{"n_layer": 9, "d_model": 320, "n_head": 5, "n_kv_head": 5, "head_dim": 64, "d_mlp": 1280, "vocab_size": 8192, "activation": "squared_relu", "norm": "rmsnorm", "norm_place": "pre", "norm_eps": 1e-06, "positions": "rope", "rope_base": 311000.0, "rope_fraction": 1.0, "qk_norm": false, "attn_scale": 0.0875, "bias": "all", "tie_embeddings": false, "parallel_block": false, "extras": ["some layers without attention", "local attention windows", "gated attention", "value embeddings", "hashed n-gram embeddings", "an embedding shortcut", "learned residual scales", "weighted sums over earlier layers", "capped logits"], "init": "uniform", "init_std_qkv": 0.0383, "init_std_o": 0.00903, "init_std_up": 0.0383, "init_std_down": 0.00451, "optimizer": "adam_atan2", "lr": 0.00108, "beta1": 0.9, "beta2": 0.98, "weight_decay": 0.12, "lr_head": 0.0301, "warmup_steps": 573, "schedule": "wsd", "decay_fraction": 1.0, "decay_shape": "sqrt", "final_lr_fraction": 0.0, "batch_tokens": [32768, 65536, 98304], "seq_len": 1024, "doc_mask": true, "train_tokens": 613400000, "steps": 10231, "dataset": "wikipedia_en"}
Each number is 128 + 24 x the weight over its row's rms, rounded and kept within 0 to 255. Layers, rows and columns count from 0. Numbers have three digits each. The size before them is the row's rms in percent of the matrix's.

# layer 4 attention query, 320x320, rms 0.0567, rows 226-255, columns 160-319
105:158146126090108114156102099088115151110155162140105136089095133160113150072158111110093138130193106140109136087109105091105142120119129143084121101112131122133137155117130142078106114152161111129146118162130141139147078142137146122136160078151126158122105145118110109111111126107129109108151174078125148096096107135125096098104112065131123139095102121084126126171118115176131139098143141129099115191143105127153117126169098138158127124132084092148096124079133126097161110095088156
105:154169174140124124150141121163117127118124119090120150093118112169118170147162138121137116124115131141099133114119117104149124120115144121092124123170112085095104155118123169139134095103109129118169161127139105143108129151137130121101123126202115125076120115126103153114136154128157123126192145063127178160115094136158147083176164097086116102129139110093151130122128120142122132167104092168154120127147130157206115105109148135148136113161150129136120123121140113106122144094104148
097:141101144137087128121107099155107155093128073128099119118134114131145144162178115109143116132120168132098115121132121110171117160110133136100133126139116133108139161077144168178095111136134131140124131130131127140110157185132139117126113158148141094071148160097097100140090106116114133116161140078106207152132112133081138084132163121123103126131074119114161129135136154154136137093132145148135130142130148131142162154138184167136169127178130148114166144133141095097129146104121142
090:136104138148148132122150090107125102151137135109140120157179118135144086181103144125151109135132148114107155101169138184122131155102119073177163152154085169125100089133148114132132129131134135149116128121128104128178092108187117176150098163105151140151155133101172158155119110154172118114122131196121125104136151115132138139088175152129095119127144088130089139110138146100141095097153152131136148112114120120116126128069160091132116138130124127141153154136085178126094139124138107
098:131068125143125129128128085109143132126168147132152134136144110151138113136136119157157132124146122131168134154124099111136122111090120135142126130120112119109102109153149124158145146180146096136137116116172119140113145126110147160187124147116131142129125137095172158184105086142130142151102133165153109106139155196104170116096150157147145174094110121169067105113175162133132118122145115137149185131133141141134130164076183094156169141144119146134150148113086129143125096110171122
083:159109123125149105098090167094134119148150154163146141102081088127126116126139159106137130116115131109150111152095110116117145148133097156107092112133142137119158172118127155206149108128072107133156147104128182118172136107156132097131169152139166114138132136140124138119116129128114140123162157134125125148161103109171102144123107119135165120131156142108141138138153115174131130172133145118098142101140099109140098078141095135123128109140146105124157140114107131116111146126130162
089:106116108140135114113177104129129099113105162110177134172119169106144070109094133148127166145111094142159138122171114169098114150113126083148177091106117149151124101131162103126155170158144121132126097116168137152146113127132149152141103135117164127167146135146132148157136102161132139117077133177148122129129138139116179123133125154148145133124128111157104104098156187100158115098136155115117179133105139100097136127115188095138088130097131145106160184131082165138116137132138105
086:130153158135113090122090144126133162073117122138083130085114078165099147141167138121147106150164088110120127116135120089124177130165127153107107153130113110071147166129093155155090097145135132113161103122124174114107135103130159124109171105127105123109120115127110094069107146097073141153158135091119153125126093117125096121133098137124166157134123134093121137143110142165137146162118113151148118171126102163164130102123134180122104116144160117120108127129120117113149178108080141
105:104149130134130132107136109144137120147117094093157157114125149121109131130146116129146157142098098123055131114122149112123144145071139086159158112075195125158097104130105109167088147107168139099115143142144126140173105095105113118169130100117116117160158182135144124131149151067097135144126135119121132124128112133114141096174113125125131093090159123139143131111120142112109115148140100159150129131093156148091161124131129129134123148123147123147129087149131142127101128131128149
116:127129131107175087161087124165122098087128097165123130116111133150145132106091118127137104160112165130137116116133122144131131111127082160105103092113129084148112120119103176119095120139071120111176148155108125090132132095148098111083106169151121091111135107180144156088139112129129084146146114140094153094110110149157135126104142133132137072147137118097175162138092078134154110119111089139164144144115106137118117132132145165164168101081101117132101103119146103143133154147103177
104:126103085153154069114099094083125137161149135163187123128131107085171079116113132160144146109101158109157122127097139172128119124134107133145092126107129124111133134131112165120166147115138115127154114104104170106130136102176111104109164132159167118127127070133154129142076076132105106143109125158132105099137142102155170124061137117139131139132148114122154145155144105152136112157143116119152120118157107104118123113134125102115135134152123134083150131140105137099131102164141126
112:117128118134152121140150086124145096138134122101150092145101181122133141180088134128127095117131109120166132133102158147117093137118108122126147077149089125095087147143109173117127123143137108106113161123109147090115180157131128131125119074137165128109077089114163146150068122167134119099110141136140171129137153138119156120092164114140108130098161084122138151092119097172169091115185126117139116135116128187125128137138112094145171147170135153125114142170102119114113147156161097
099:139171119105122165133099172076062099131109156181128124135100089110123117087136140113171155146090131153114075110163103106126119131127133144118160133118150163154115158087143131158098138124095150155136138129141147104162113115148141087170120131143109146167183152129112129141084109130110143097149102155114133165123166096088131116136147150107173151140100163121147128163132111074106141137149131128110120139112120100114150120144107115071098105106161159125127093169097131117138084155143119
102:113147127126109135128127164103103147123145154104100107144140087129100135125108143107137116120147138106113124118176152166107147114175164152120161193158147138158125148130175106093121145132125167122095099174115121096105106195128131120160098131141129136113116125150091122125132122147129149135112123133127105145154143068113103161106082122142089128136134158157088122144131132149120158144134173125112120139101103126152138164142119115129164125142121133123114169084127118134087121157141111
105:116141097152147130107126182111148145139138104125155190129101162135149122124137103114116143136137125077167147105096173150121105103118079125171147122111110130140107111137124162077140132109132141116128088140141120163112110078127085106126182169118096147119137117147123148139147123138173152113148128102126097144146127167166120160130098124133129145129157119135154083122155153094094112128101095157109137121101147130060128078171088122129144147105117126154158108141152140105106119138119139
106:158123152104104136129153142159090159095121126122079104105130147111095125141129162121147133139104151177082119119154134115110126124175088119072108126132109138114121141117085136130142092149131153157142157100137087118095147172105159145125138158125109099148136127136153121140119128108082117129138109112107146147134089148048136117165114128110149164126056121130148120122107118130104152078153167150133112153154114155139122160085139171111081114183121141153152104162127123116118154118107202
103:097131144140147154136131154150139156129131146153136114133104123154115158130115106144110118102112108147189098107136097084126116136171154119127143128127114094103126143105156122109153119117089089186134134120140170151126182126127176077113129097114080117161140165113129156141113134172158151121122122116132149140128192145138146130154127112140154144178125143132136091118144103148106128160131155122134135152141092165099133125141115118123126098119082121152100157148109131113126106131142139
108:144094117106132124097094102109103120103129188141147100124106111112093115123123129111130085135153163124147132101108079129112107105148133158138176154138148134128149061135170095135092147123146110144131117127109159145159066105140131134141105164128127130087148155096091097150115160120111147120105129148090067124107164117152111130106091132131130160129122135116099090145134119158154122147120139095080119126118122127097145120116098100110101139106151110117134118134106154096108119087140123
110:131103155148142115131105198165154161139130125138133107174120102135132125128149114110128134091155168094141173096179175109104132097136159161105122144146165121162108143159104166064153145107115115114114098139127105101114132092164073180169160128145106127127149127143119109127168116117159148149124108121118148115140074083114155121182135112137123102160136139161113131140150126115077107129127111130133132126111124115111151149099092118126125144099156120163114167120141134142099121118134091
105:120134165135124130111132154135102114067158151139146108142115127120101115115119125141166132136151113157096101134147140141115136108114098104145155085128156115122142127101153129106106134122159151150177086105099130154201115136108160105158125141099108097139114129118128135084155147164072152126108150123079120130114112109121105159127121154138160137126095133139109102105132156093130123065171154114124110129115138068062136125125122139058108097119133114122132117119104146140127132129123109
110:113103141140171114126153164172131088119115166135116125092113143124112124102104097143131145129092157138188101112054136110120112108136148117125110093129107109068110139154109067142163124173147117105110156113118143130125151103107140112105124079106149177117074122117085167110108191105124139131109125133093105129109132133168154125137117119106147115110133146121119150111152112148127112116145125070085152145125120087098125132136101093129124123171131117156125133181131131129151148114136171
094:120103146116146120167129165108105145091121156143111112147144123162069110147145113129187112104111099144116142109168082147111107133139144096076096177137113137101093111158175121161144110146097128159134139135151105116135188194160122157126124136125085149138098180138145135112155153139159174127142123074144106140131127142114155087152119127126129152132090120128141141121156103124167096117134166137102130131159101175162146139098103071152121085151130123129128116126145160117127132116133134
101:161095153153152168129149108100167118171187127133161129152128141163149119178129121150134161090134110083180101124092175162134120108159160169117117130166078140126122153114127164132183091137131090115115096125104092135118117133123126145140111105106126170125102112110147102127111122168160127141113120137136164129111142126140140167122135131170102141133146068150123084137149136138138120186125087104141138123119144140112136096149107119145190110127129100094148179103117137126127128119116083
104:120123128123138129121117091151153121110125090144137100150140172138125101142139143124123104169133122157134169166080189154134127114143107130136136122155132125114126126127084123092130120123107159106151132124109113105141127159094127146126118147108098120106120146134141149141131159098101105137168142141102126120141082126113129137117099146107090130132184157145122170115149146078159109095116107126103132117145135160105104156119096173127140153168160144111117107126145129150168136152107147
099:122131136142103159112124144153141110104133143102129124109098132096165126079125100130118108119090148161137101118135066118097129077135095116111152092105135098124096134134126119089166145121153105111129111096155113089091154144120143102091150108111125115160100102130072173147149144127135121122099118137122105133087162149136177160163125136118156094095115135094114172113150120145123139099132156133098141173108119086130114103155093123124075118109143163126114145163137109156134073151142130
109:150132097116110156123145107093118169114106113113128143130135151123115090123113107097108120145103111134122139136118158120108131123133101126095135116140153134124114106157123128074162121113166111161169114112122161112093128139129174138108161090106149173139095118156082121117091149123136127088108096089116121114117144097110124153155134155117171139106202140145136115082167106176110150120112148103137135168111142156118153099120083133112095120081165115134072140177126137156116048112141143
114:112127130070141175148142155136111099128099133128094136126134199174111123077139099093131132117148157186101134162118117153119120133113147131102121113117155133129136142094116118090136120118095133123124143116131095155104140111108131124110113093137121132126156155121115135128174160144135100121114109125111170154154133172059116121135113147085167113143123119091161137129078101102107151098151140089085102143146122168175109171115123173127153110080125123151096078112122120136185146112118175
110:146152166153095152123130163130076143124108105109103144118109130144120123084153130129152128150119102115099107169141119118105159125113108133091119116103145151152090132144143120184101111100127131110153120144147056178135114174141166134167116117142072087107085160126084123111089154108090118129164120121114101153149134147136119112173117127090105109126110148102128120160120151074116167107098114182109103099088136164138123109127093163166117134110130123109123120109134112115129099136113128
100:143134152150165056116120173145134115117138139087138140120042103106121170114149150090150114119148143140117181137150153152113154087132106151119110167144169122135115153155134161123120139143108126114144124174134098124145102158125135145169144166128084102132104108124104159102115136101157134186125158123124139153120145151174125135158110101104122091088131137097108127140132160128096097121108148134080140125082110126108108112173091092140089162110142137102085130138140134117101151138109159
110:120138121115165153102142178124107120133144125112131085128129123117085123122130139115127125155124169125133145100085159141102134116149087127144169111132083094167141088119143130071140140102114145147134159112157123164110139088131109125122106157137115112132179119176147165129197124139145106105118129148144096124114112163102138138110110128125124137134139124162112117117108129106098137092117176125115162088120155171112131138147096121109124140098112164152107115139113133166109174135159132
# layer 4 attention key, 320x320, rms 0.0559, rows 226-255, columns 160-319
106:176136141102148146164091154137085147128113149133085137094099110149125130124148128101104120127139117136123130131129153101147152116165111140098133129136123112116146158096105147140098080135126089165137102149083126124132115125135125121086122134136106123117101093122113085070115136102135113140154153135136136103097126135122107103139110093136117131129119126103112173158097135149113098126109139121122111159144110134151110115122121165140127102138109092123142092117165056129116124104116138
100:151112128082129145098060158138071126146116111168097156123108150132091119128152131089140103140112149154126092180129166090105133117155132137125135087149145163116164130099136123154126094118106156135108110121123124102137138135097170117099142130119129099125129125118113111136143119125133107149101133160167126134155175110077145130145102139128124114136101134107113121150082161112137144137141153158110152125107107158119122119117117132122097107111113153111156135118136094152146180149137110
097:124103105124148154101102117144085128132090102161119176148112140086129095048164142078149120101117123162102105180140114150105088120136121114103129104118109129139166117123144109133110124141127151131132121122125118118119120138126143118132125114119150140142099131139132107110118151166139092120116150113151107126161139122125163176126134145106124084125118127124104108155148101104113109156130147127147104117121079163071132134104133152088097118127121138100145104127135090143132123130132130
092:112134119153110089110141119130166089133116099130134120157157125115153139100137145163137133137125112083134093095138081151097137168110117104168115149103095116155115117146128126132162146130093165081142173120201104155132127126126130119122122099125113104118171114109144162183109137143145105135111124144153120123157121117139135153143140149151117138132126120164128106086131106124128148149155087115117123108096166114120135120115138100163153122116171156101115165116082218125142117152162133
103:106127133124126119092120135117148095102111114157151135177136123112143155091125143162107132143142151110157100118145069150108121147110153146165110159094114128146086132121146130119140181114139159136098140116192106160142114117149115101137130101156114107138144110161174128149090113152154105127096086135119123136146157157140149143104147135132124143107146154147129099099128159104164172118140087143147168132069155107147134146105123128165131129106153158118121159121093154140102117120179090
127:173131160107124111174094132151115167105108114181116130112114143163103114162169085137069072103112170168129136126110173084156138095188141178111113139126140102098125130117098141121117123134120090149125110167068144142150096131117121142086132104118132130086124142088112107086115144099122124154164143130107128095096114131122086118163108072134138115110135123123139161138070110120142098145130151126131135160117125148110114149138110131133135099139102110125118101117135091148140130135098096
114:092128103146109118093146126125141108113130117099148111180143146091131132117107140169128146143114136093134105098126082150119099176082143126142150155111127139168108096160154134131156154118124142099108156090180139126118140121131125114135142112133126132122152134123142140196140106160146132100107090142153100144157144129133160132112144181141125120121140136156142084093160151131138139135164091127102130121118143116127158127128130118133160153121158176108140166118107188131130127143186117
167:153139154098122136176113126126120162126123168145098119108134098139120146131139129101089101125112165146107141141108155092150140084167135129074109134129129119084149147114125122142113087147137115164125117166065131135132133146134125145084136114135136100122100117126129105079125143140129091137152155124135162125088131143120112104120101078130121150124126119088121163178085122136133113116108138130128122169095118132121094131128111150130125100134114071142119101120170073135145119124069129
093:125106099129133151112119132117102169167100146121107166163098114119127164131111126141162141081146081094097128125133141149172097122135094122147124158115083157115166119112164089127180100139102144130102115095123160089149124171109099125148167073113120105132127122131100144140139127110107120116131096109105104147133152109095179140132126148147135108153156131091130109123164117113126113147112170154092118091112112134136157152170117089133141133126152139143132173127169194145110123137185109
103:092139198125104159150146152130132145133135143126112094073098105114089171129111098143178119114126093157106119144171179100125148113187122165127110116141143129093154145112107135126114109101115113128128119112122126125148125119096151131158176167136093110103126119119112118092101100151074148143144131137146114120132140137132069114138127117111168164127064114114110120152123134087136108131116121113111130100190140115119130127113153080130080153166144119114115138170122114107117133112137128
096:100137137132100098184118131152162125122123103146133087120129176123135138149112104140118121116081137140146133117148119097087150157119126145121093120086146121119150114155101118111114128113127128146134160125169148114126122098107107151134115161098137162115157169107160142114098107116138121117164149142114136116101085152136068158148110144089134127098084150091120092118120160154135093136134108094113101126185156126113121130125196108123118160116109132095094136176114161121144097113123108
103:115168129108129120177140171130086124141113098086129125117138137131138100142169177142143113131093098113124133147153120095096153141155132122173134125137155136101166119157128132138164157122174141133105108110144138130130140133086139109111108113128156126177135138147117136110126147097132155170109161143125121094114123146133131150146154123083116130094077157148146085103141160122161141155128116150102096123111126106130128127145147145118108109135140138075121098169108176084106114112157141
104:145127129121105143174119108144139158120124109143136163154106124143104126113130119104130150098106153141139139111140184123142113092149116123082126160118152104149149108138094144107095138124103074127145138140077136134139082130129140130146149096154093146078112125077108103135150121112143117088152150103124178111126128069165127119139088105095106079156138122116141167137138115139114134116119114099125121144166107132135136157105111089154150122149127076140120142082138084119128116131090095
098:114138143153135171134106134124124133131147146098148143118133128121155140135143128084101113095091141138082138134125119168117095119114134070140129117120129123132144129095124118146104135159155134086114145113147100135103094110154135111091135138137169143127145110126137148112144138092134124130162163114092135138149102154147124135123087151136118097144124099101153133150115068111063103080149120131164094155140104136163101164075097176102139084153109094128142110128171104098144099122058145
110:162147146140106125122102128128122128099118140165110105133096094205081155185085104111132121110129150132123130135113150070139123118144105159141091141154133124109121136115114151166123093162128083130116103167081139122138114147135160128158171177152098134114127096137126139105110124118102133120108149115096150141095121116134054144132131110128146137125097143087138120161113126154137127089147134153138144137152165146088144116159101174098097106148155116160108099099105112121138130121104105
103:146125144076108163142135091141122134164111080140143168153150131127110093084115151157169149114119117132096076143098140139136110146101103114132139122183124125106182122202165153147088132120145116137106120120102128096102155138149154121121115122121169110147117179140127099107155132138132147102109106117174078150165136139095181138163148132142128131141135154116125136166107096125146194146115172083124111121156090148118174146118124124116097129143121151095140135128177096131117107139114099
104:114121121166115080139150146148139106143190089143145109139121142141154122146156150106099127146116159136146163134117109107107107123089156160153125124143144122145085122117092146140117176135151103115123115132104089159183120141089142129118136118134095159117153102094136126159138136102160159136105129147162139107112170113142118128118146121123124119137123142183108147128136119145131156109123107157148150134078127105138148127115107089141140106153149118163107116090107092128104138134145106
110:133132139140157112123095088103131121089082141176123141100099079120128134170147135117077170156103130098126116113116164153155140116158113122117090163094109118128145158096128118086128139171133078144130140163085143165113097106144127127120169115140141157086094116150118116094105108147075121158169164151095175118089111160140121118077110128146140141102167130105120128149122095126105095136121134088152153174108145160145122122142101139108202128156142095136133123105119113134159070130101108
108:123153155118154117089154112097179133100162141133124118133143094142145143210133133101108100092114124108080174148141122101164140140117113149111099114123164145142136152128126153169080157133134091108140135161129143150131136118147142109139126156137122146105141145150116133119140165108069159152135170103096144142159110132123072098100122174164093135144098092098143124147075100140100121109176140145146130107174150131117097119129162204108122123146141091119129120133097111130136149165106145
103:120135128112150106126179108073140135122134173094131106141064157142103135137099186118116101108132130130096145089114124154125069105141128077085119139140108175143151118169119154135109116115171123111131150138149086151144149136166139140121134131178144167110130152102133117115139123132129102106109130141139118107096091137141130124132156088115147099164141088112152126178157123123111139089110148121112141165110119178117165100124124101115154143100132162113117132095150137138133095111103137
105:134108129122144090130151142094114161140153121099156112111170139138097114171135123156083118131111143113120117107098126133089096164144088183120153146099126107149110138155129098119145137124170136139105094089158142151122137103108140112113124096122119148139127153140103120143132116125113158144099096151158128126146146150125133111124136112143115108138183140136154115127126138099103126166143134128142141158058175138161124106197074108154149134099138175127108137128110138104084123129154134
094:129137107102110146140161140138134083128122091132118107149148126187141115089122144120123152130114125143137145141096142103116114143115162170158122152145142138165089171153133111169098153139147130110140082136154110069119112114084147105111152089176145125142154150084149116094162149127163148136089112153143118094135128119153133105135062125149097124137134129137095128115109104123162179147100113158123170123140117085177156130131088149164160116135141132098114151081132101132108151098123137
097:090151154131111125078162155142150079113129135142107077151163114146158121155109102153106063139143161135148156179161075143091174123133146133148114111116141135151145168124105150148162161122157135115124155135114110136136155113148099121134120141129110161152146163145112158110148155131124129159116155143090133123163114112161103115127165113123128123122127124121121094083085125136149145124114138145151112127085173126112134133152147160107120121100107150125130110132079163160153141119138112
106:089130152120131160129129152136139125128136174104136127123135087148119101146090151148172122135160094139116123106130093140135135103143133115146122139137157172070130143170152136146135093118170154130092139099128149074152193115132141124153110150141112126174092155157097103098138136095099167120124103123108131140086120139094133115124138125129148148161080112131155103127169129131148122159112189150097120114179134132122145144154094140122082149123140144089124118156158147101112141101122155
098:110134121111143094136141149114121161151124093073135128123153127135114088133147127140138147147159159132142157087086107119091124136133123155123131130130118145149127123107154150087123141120087142140101104106135143174147146113111129117120131123157084131106171135167122113149128099117099150127077084159144105108119112112127148116087159145130132124090158122133149160136150192097140092175149146139123101133138166145158160117145135124129106147100159157118122165088113095101094108159104161
107:164118112087123122136143131109113161114106112129104156149208125096136100137101145143145131142092112107141137107106120100122157138098098103096090114120116160156170146147137099134139153147108142106085135140125138111141156099134153074081113138147109104152159153200100121142139138122130164153132117118146087139141097152136158162110122170154104133103139133077145138158132143130185149166121112116154083149128124120153159136137159154106137155124113120107124115150082154106107121113111116
111:118103145106140122103141111153116151149159141103141165152156124097141097157126166134159146114134105115128100123100171140141100127108133107124200145118141121141149110122147129104112147131148127090130121113057126115133139136107141130125107147106138122141105103136090093128132107129113163123088103117171106153159157094097145142106144134113139121121157139139164154115171167122133136149127140120135124092167116099130157129102112111110084116154149134108138158131132145105119144139145113
108:136126116133125179126112112122109109156121096127107143126119133118107089087119119103172136118134109123115131150130145111158061120123152111108150146159112105146137133142193112130108090106121146130090098096110107100099128130148116147137113125114124139146140125152098125115139126103191138121103090106124104158121154078134176111120127103145129108128120130121150125082171118117116118154124148113129152139162113142141158147135091120105087155114148140140147164106162131145129125137143107
101:104158129128136142107093128074118133167125116127124121104101096138114154183136085117171130110092118111124151101128178111133093127163109112167100152106159124140141119139137151111113042143124136130123083111101166121093089116144114157095139106167129146086143107106132143145138109116109126120107074130082153106092101122160122109127132114136119118112138132107172107124093126106060107100107132157101172134130138121120143148148105126112145151144166154111123137078117120101133095125106147
107:150157140130123134109155130124152093128115142132141117083100116173070149145120165118101118121151127142124127146103136106143133110149099137113130116163146142084106093111141150170142144146147071120130121157057136109131139109110128122144160154155101115123137055122127131092102127123045129138134172161137130143099112161166087093098122145139127147131081126117140137167113105122125127083176113126148148090108117125121135118106131153142114111140146098132122092125140122117143113109116128
# layer 4 attention value, 320x320, rms 0.0672, rows 192-205, columns 160-319
088:170153126118124071102112088134105133110095164123148112127126126149133164167148102167095109099119150101123102120151154101103135101129175143138121129103146099130146163151099110171147141149113112108153091112146105141125124122113098106098171173134082118091136135097098134116115183080097162138154121149118114123132119142165136117173091102199152104132137121149140132127128117153099143157094117181140136130167136141134097149122139138097131141125169112149151110165104133137135178115133141
094:129128135100076141135137127130121153145139125151107093151128102091126160129127118133136100056137103116124145166159124131156134142124105135117128102064154127101149159153090122146128150131092140134157139091148125166106123174084162152120110129132116115168152101103098143139094125161132143133147135095118154142119161130094124113126143127132145197139099097112122098157129168168135156080104109138143149126101143113128094133087145117112083086180094125115116135155140098129163163140129115
090:143109132145168135095142139117159100122148123123126112156098127163156145154131107139150150096126140107134113156109133111095088129135085184099175104105142157111130138129123171118131117106111104129108109138139162172131119156131159128129160075150130132104082127152097153152103154111158143123122130105115129138117166099115111170109111137161112125159116151112142095146123122198147162093148133131144087169094150122103156052187136114178126136177109130130093132103111142114143117129146161
081:132145119172185131156162118119126128128092132103150113154135088149101120128100118139104135129120138104170138082130108134139130121135103124135095119110143072137133121131140108126133115127110122123116129129126167069139121148164085061116104129127153139142107136172126124106157124144155134124127094136091104109136087101131128162116115136112136131113193096106127145134134103146123145174099160154086165121129101131145143149195137128153133150123075114100081129132116167091081146132132118
088:104113135136106088158109098136105130093178154124146133141128116151112147116105124152108148153167100118136178110113121097144127148155118147142119117118163127119127130113110078180140128181166100155143126111151134173119103115090120089114147127134074127120074119103090132125193133125152136123118103129137148164064154150138138147153095075147168115155151100113141108117108147189118122119085132127153128117133128105108112098173150122139138123139111109165128091153135106062162142140143166
104:102119206154146118150143101140136106141158152093147164126118098100106114123143138118149162135143107129146145143145094174148155147132145122088093104145088150125149106173147129161149085151146129082160150102163120137124106138156136161110103128140106099115103181117136103161185099171104116169098151104133101106124156154129127151130170124102096152151101100098101135163134141152087139121093141119113143134170123100137087122069200080141130128157113143145116140155096131097143141134090159
098:153155109160138095145140077153150126152116102153146133138112149133169124156096138142103143159140171171151139110170115126100115134120117117117139171189165121135147092089119096084118157144116118142134084115090147160117087095125089112116127113096088088152110094151133151153098101127112128170193119147149162149170117173116131095106133139165176109108166121127149121159120121061177103127100130089116115111127107115142130150129093121123144100115123105145123132103113149093123095133128130
096:126147091149106112113115139160130167148157099170139130111156116134136145147119113129102080118139083124097118127087152102142128110154116149197143055120102121127138115141126094125159107111068105130102136130118130123127138131070142108123140084099125150075122145147155111123107161127131151130139103139135117105129141137123125148141132126142124123131155110130126112133139131110131142167133100152137158100117126159110132111158127197156163145155150112122145096140108090133126174117141108
089:079103138106152124118144156096100090142155146127080149110094100155157167147106111101132137154138116089081088170117129161096118084116123150128108123082102152130105139128105114139142083126089143119110128146156135131166135106101165172128137100190159131128110143149187128150112131132117096118116103151105153115136171106107120096179167124105106172170133110108096137145156137161101108127136100093102170130121104177111108094137114104157129096089148149090127138138136119155101169156132184
091:114129112122095135128131112140142163078101087123138128153149150110167112107120104124133100147133154179121092100154130096100166124146187160132142127128173120148118131119131110125108129102116136154120120142112145166110106144099114144141151159150143122168146122125094162134153120137113099101146116145132176137119130136131166115137112112114127109109097145154129154112121114115146131130126138150143138104181119117151141141140127162079116105085125109117126132106093131157120138130151091
097:110167142118146076154078139078081117118117119149136157143144154149137140115151079148108081134097117121083111172104158112116089107126142184126129149141147108157118141154115123101150132134149126127175159155118125105107092126119150102117126087160139177106110085173111115112060134105133169108151142100100108149158125114121107098174176140116125143172116168144131124136139098167117136133128093173152150129151146130120129123142121114126107144184140160083133109152120133124115139133151160
080:118096126089168094129099187103087145105107087156074142134170155099077094071164131136107122181089111122089127152102114127155158151106081090142118124140156118163157106113120108144113098081119113125124160144151154107167134110155113150155153140095116125143116153136157080119146089177120172137108116096102078154173130095130118107147152149124111150137147149113074108122130138086121125139153119152101143125114094146129148125130159141104163112165139139123158126142094090149112124110118125
090:108124101116098175132157196102142141127143121120091151114120119094137097095134134135154126129142120124127088176140098149089142144120128119129130153138077170145102124139156175151129106133107108124073155128131152166137144148097139184153130076153141123115133143113155103140118149167118110111121118112150140122134199073114113125093129160125085161167122092133105126118100123135155128089150106105137125131092146155173118118110099110155146099152114130148118167056090103149111108144127077
092:077079152073149134093149115100123121105175127132146129112124108136106150138118135074124148120102158082092137123104117122111147133122150169089148047104138143167143108182121136139137130086174102145117093135139146143120180136104142115113104113161114093158109149159129127142173111103104118148079157123092134138110139122144119145154123110132143126098127137131101123115108160149069193102148136138134179127124157125074148090197133176114097138128149135105148130097118132120111135143153165
# layer 4 attention output (transposed), 320x320, rms 0.0605, rows 192-205, columns 160-319
090:159141130102147121091110144171153150077154160087097128145101130163115142104178113160114110100119157118129112118120100074095079140153169140111124113091099137083149156109129123163187125114160143150127146137134143119124177086062138123167136135124132127092136115130140140097101134118112169126145120133086139162120146122123104089148127142154171115152122131110118146090153081144142128149142111120165097126131136182154107161120134146138118148132152117105106111143129111189098140159130114
096:154175093181119143116136144113082133120098092134115145128105159120137197065120148115157123129095102120145163131180122142119096122121130108111166137105115082096152159151127106149107094089120105205106070114119153159194146159109125124118087083132143168139109156125114121114114147155167168147146123136126089146129147170111114147136139121144206133112142170123152113091142175137138100101117131099116120124115131131134108125111141099139098148139127151156127110132135061167148090130123084
092:123156102143151131135100102097134126155109139160142111125137111122142146141109107077181126082087136143156116147146131148145156104097101164140133130088170126132140135130130117144135125070092106125129102172148114140136109142142123109095140135135153118150120102124133097166138162147173167117095125105139109186104158100090098177117103117088081120130113134111158109108125101128140111117119132088111142132121117108139158119160164123130145137152119140216122131134127101114151079112113143
082:138116184092136124115136124183116116134156119100130191150102119108136128151159115132160160117135152124121140081123165106104165148120110119095111135107149140143126143123107135125197168131113137070152136108170107109099134118135106112141149175118104162095154121147162118113129099132109128128104089118138140197132101132146143119115132131112119167113119113116127158157129124120115135124104084140148141130128094112101126112132173112125149108107139154101145118138101227107100155127168131
093:091097163099125141122112119156108145102128161109103133157166115132119154084125093147157111107145141123133136125168118132132086144113149108128072100123116097095099138132106094129155149126141147134145092167185114149079131111113139146125124168143133117138124079150087122118138129122179186143140128112136149152073171118161122140147078077153178106162098099091132159150127086135127154143077136104178154120118118169139173128155123120147106120122095095118138114117133080133131140114112168
108:080140148130101109132123114152121166136102166104120137116107138140120101082130111145142143123115098095124148117168107160114113145144152112124116120143117124089085111191115128121129138128118111156189101094154123133171155142106130156079097124147187132130125102171108142096124128105138139162115151119200145119114182121154109107108082107119154120139149113150132142147122120132103082135097149118141142148133115101122104127116148074131088103137126108070130130113102109118132141114123102
096:096103103129129145162135096121187123115146145121131113167130111140128121156126132147099165169199181158098130155099152111132100137147149086103149093135158115137142126115107131097162190144102139088157153115135108100095120087122081121161158139123079091114102114095147126149131127154121121126154163110085127182104098140111147110131169130160121145112120087130127132119135119147132159124116121101117140136125156175131111136125106158129164132102126072148123145108144170094109133147134140
094:167149154126128121144131119140116176140139093142110165117142149081105135122129139105151101077129098116151134126102114147147094122166093140122116128157164156158150121115178091175151135140162110159078162133142144163125086100112143145096133097115129152149134147133142124119115123106101148097154123121126110035130176157115114137116110130130094135140168142125140096100172130111150126175136102138156129127104133098109149146157136123150133133135127147072092055171092060181150108114127114
090:141137108128134120091100120118112119154127116131115114079087122107142154079084095130115103123098075141104094103143135126114116136151066171140127142086127153117144107107158074133113080145173103150090133139132165117158141138093119130073088073131149171147134120140133139123081154094119123096136104123161118138139154124096081142107126169117123104112099106085121102104085104132097148099121127146096111130131078131088136136137116126112134129128152140151126138082121123154132121123148125
094:088114108108097166140158138110160138075132124103131084154131132133137116132137123117131121166185142159103124141103127096082097165143166123105135108118104118159139148140112146144121147119118132096104151113099173153084109122114143115180169102081108095129136117081097134123185133141134119121136134146115114159104105171114137091128146148151161116114105075106095130080141142132148175118144117162125120139148144147118113160137091152146100144096112098122118152132169116141146133127134136
099:139196107113135088120070125063128133147107103129100131123100119123119152129094133134117095112068084125131111090100106112131094118089106175126083171127146102158123107123180105113092073119140146144134127134145122104142112126108137116102098095141131148119118127155144132140073137101140159125128117116064146133119081120130091166146125145126109141147126174141129088123125121121136147139118131216126141138163141148162152093144126151138118152101147155151118140139113166135139131136124097
082:100143125118120092148139154068156102172115086143147097119128151090072129140122154110098110165086091139121108147096114136184125118119143132144097184159130131160157106126140114118071099156170118170100144106113136117159125130144111155118130088117092109148144189143129142147125167091112112150159143156142097053131118157152099156134070129129096141123163122149106141148128130084126147151146132158111133138150122094080154130111120122111125125133105119119115100127134100107150135090085087
090:108140083140143149157130118076125127162105124131142110096116116099116116130107173099144102153135076114163117141123132147163152122133096157139107161144118132141158103109173124155089122134120107157093125124103145144183114167140118132086120082120113124138132170121101113156110157128115109130123136151163094057133159128135121179102093120100092130087152114124154111097114139129111133094157143145108122143120122094140152150121115087117123120175127148189100116105101077132168098100124091
093:160108121122125119085141102109144136130126128134130072118152127138119131101120123086136118149095123105100113125150097130112136132128122152111119120102132143132158118140086089157157132078145092156102130147125127126150149144105109121140061085111162141195143084176110123136121131099160151135117121101152136138106183121146101137129074137105155085132144099138122129117125110129106146126130131067128115128151090129086157141163140160171120107151138124145159149134137121157140093104120127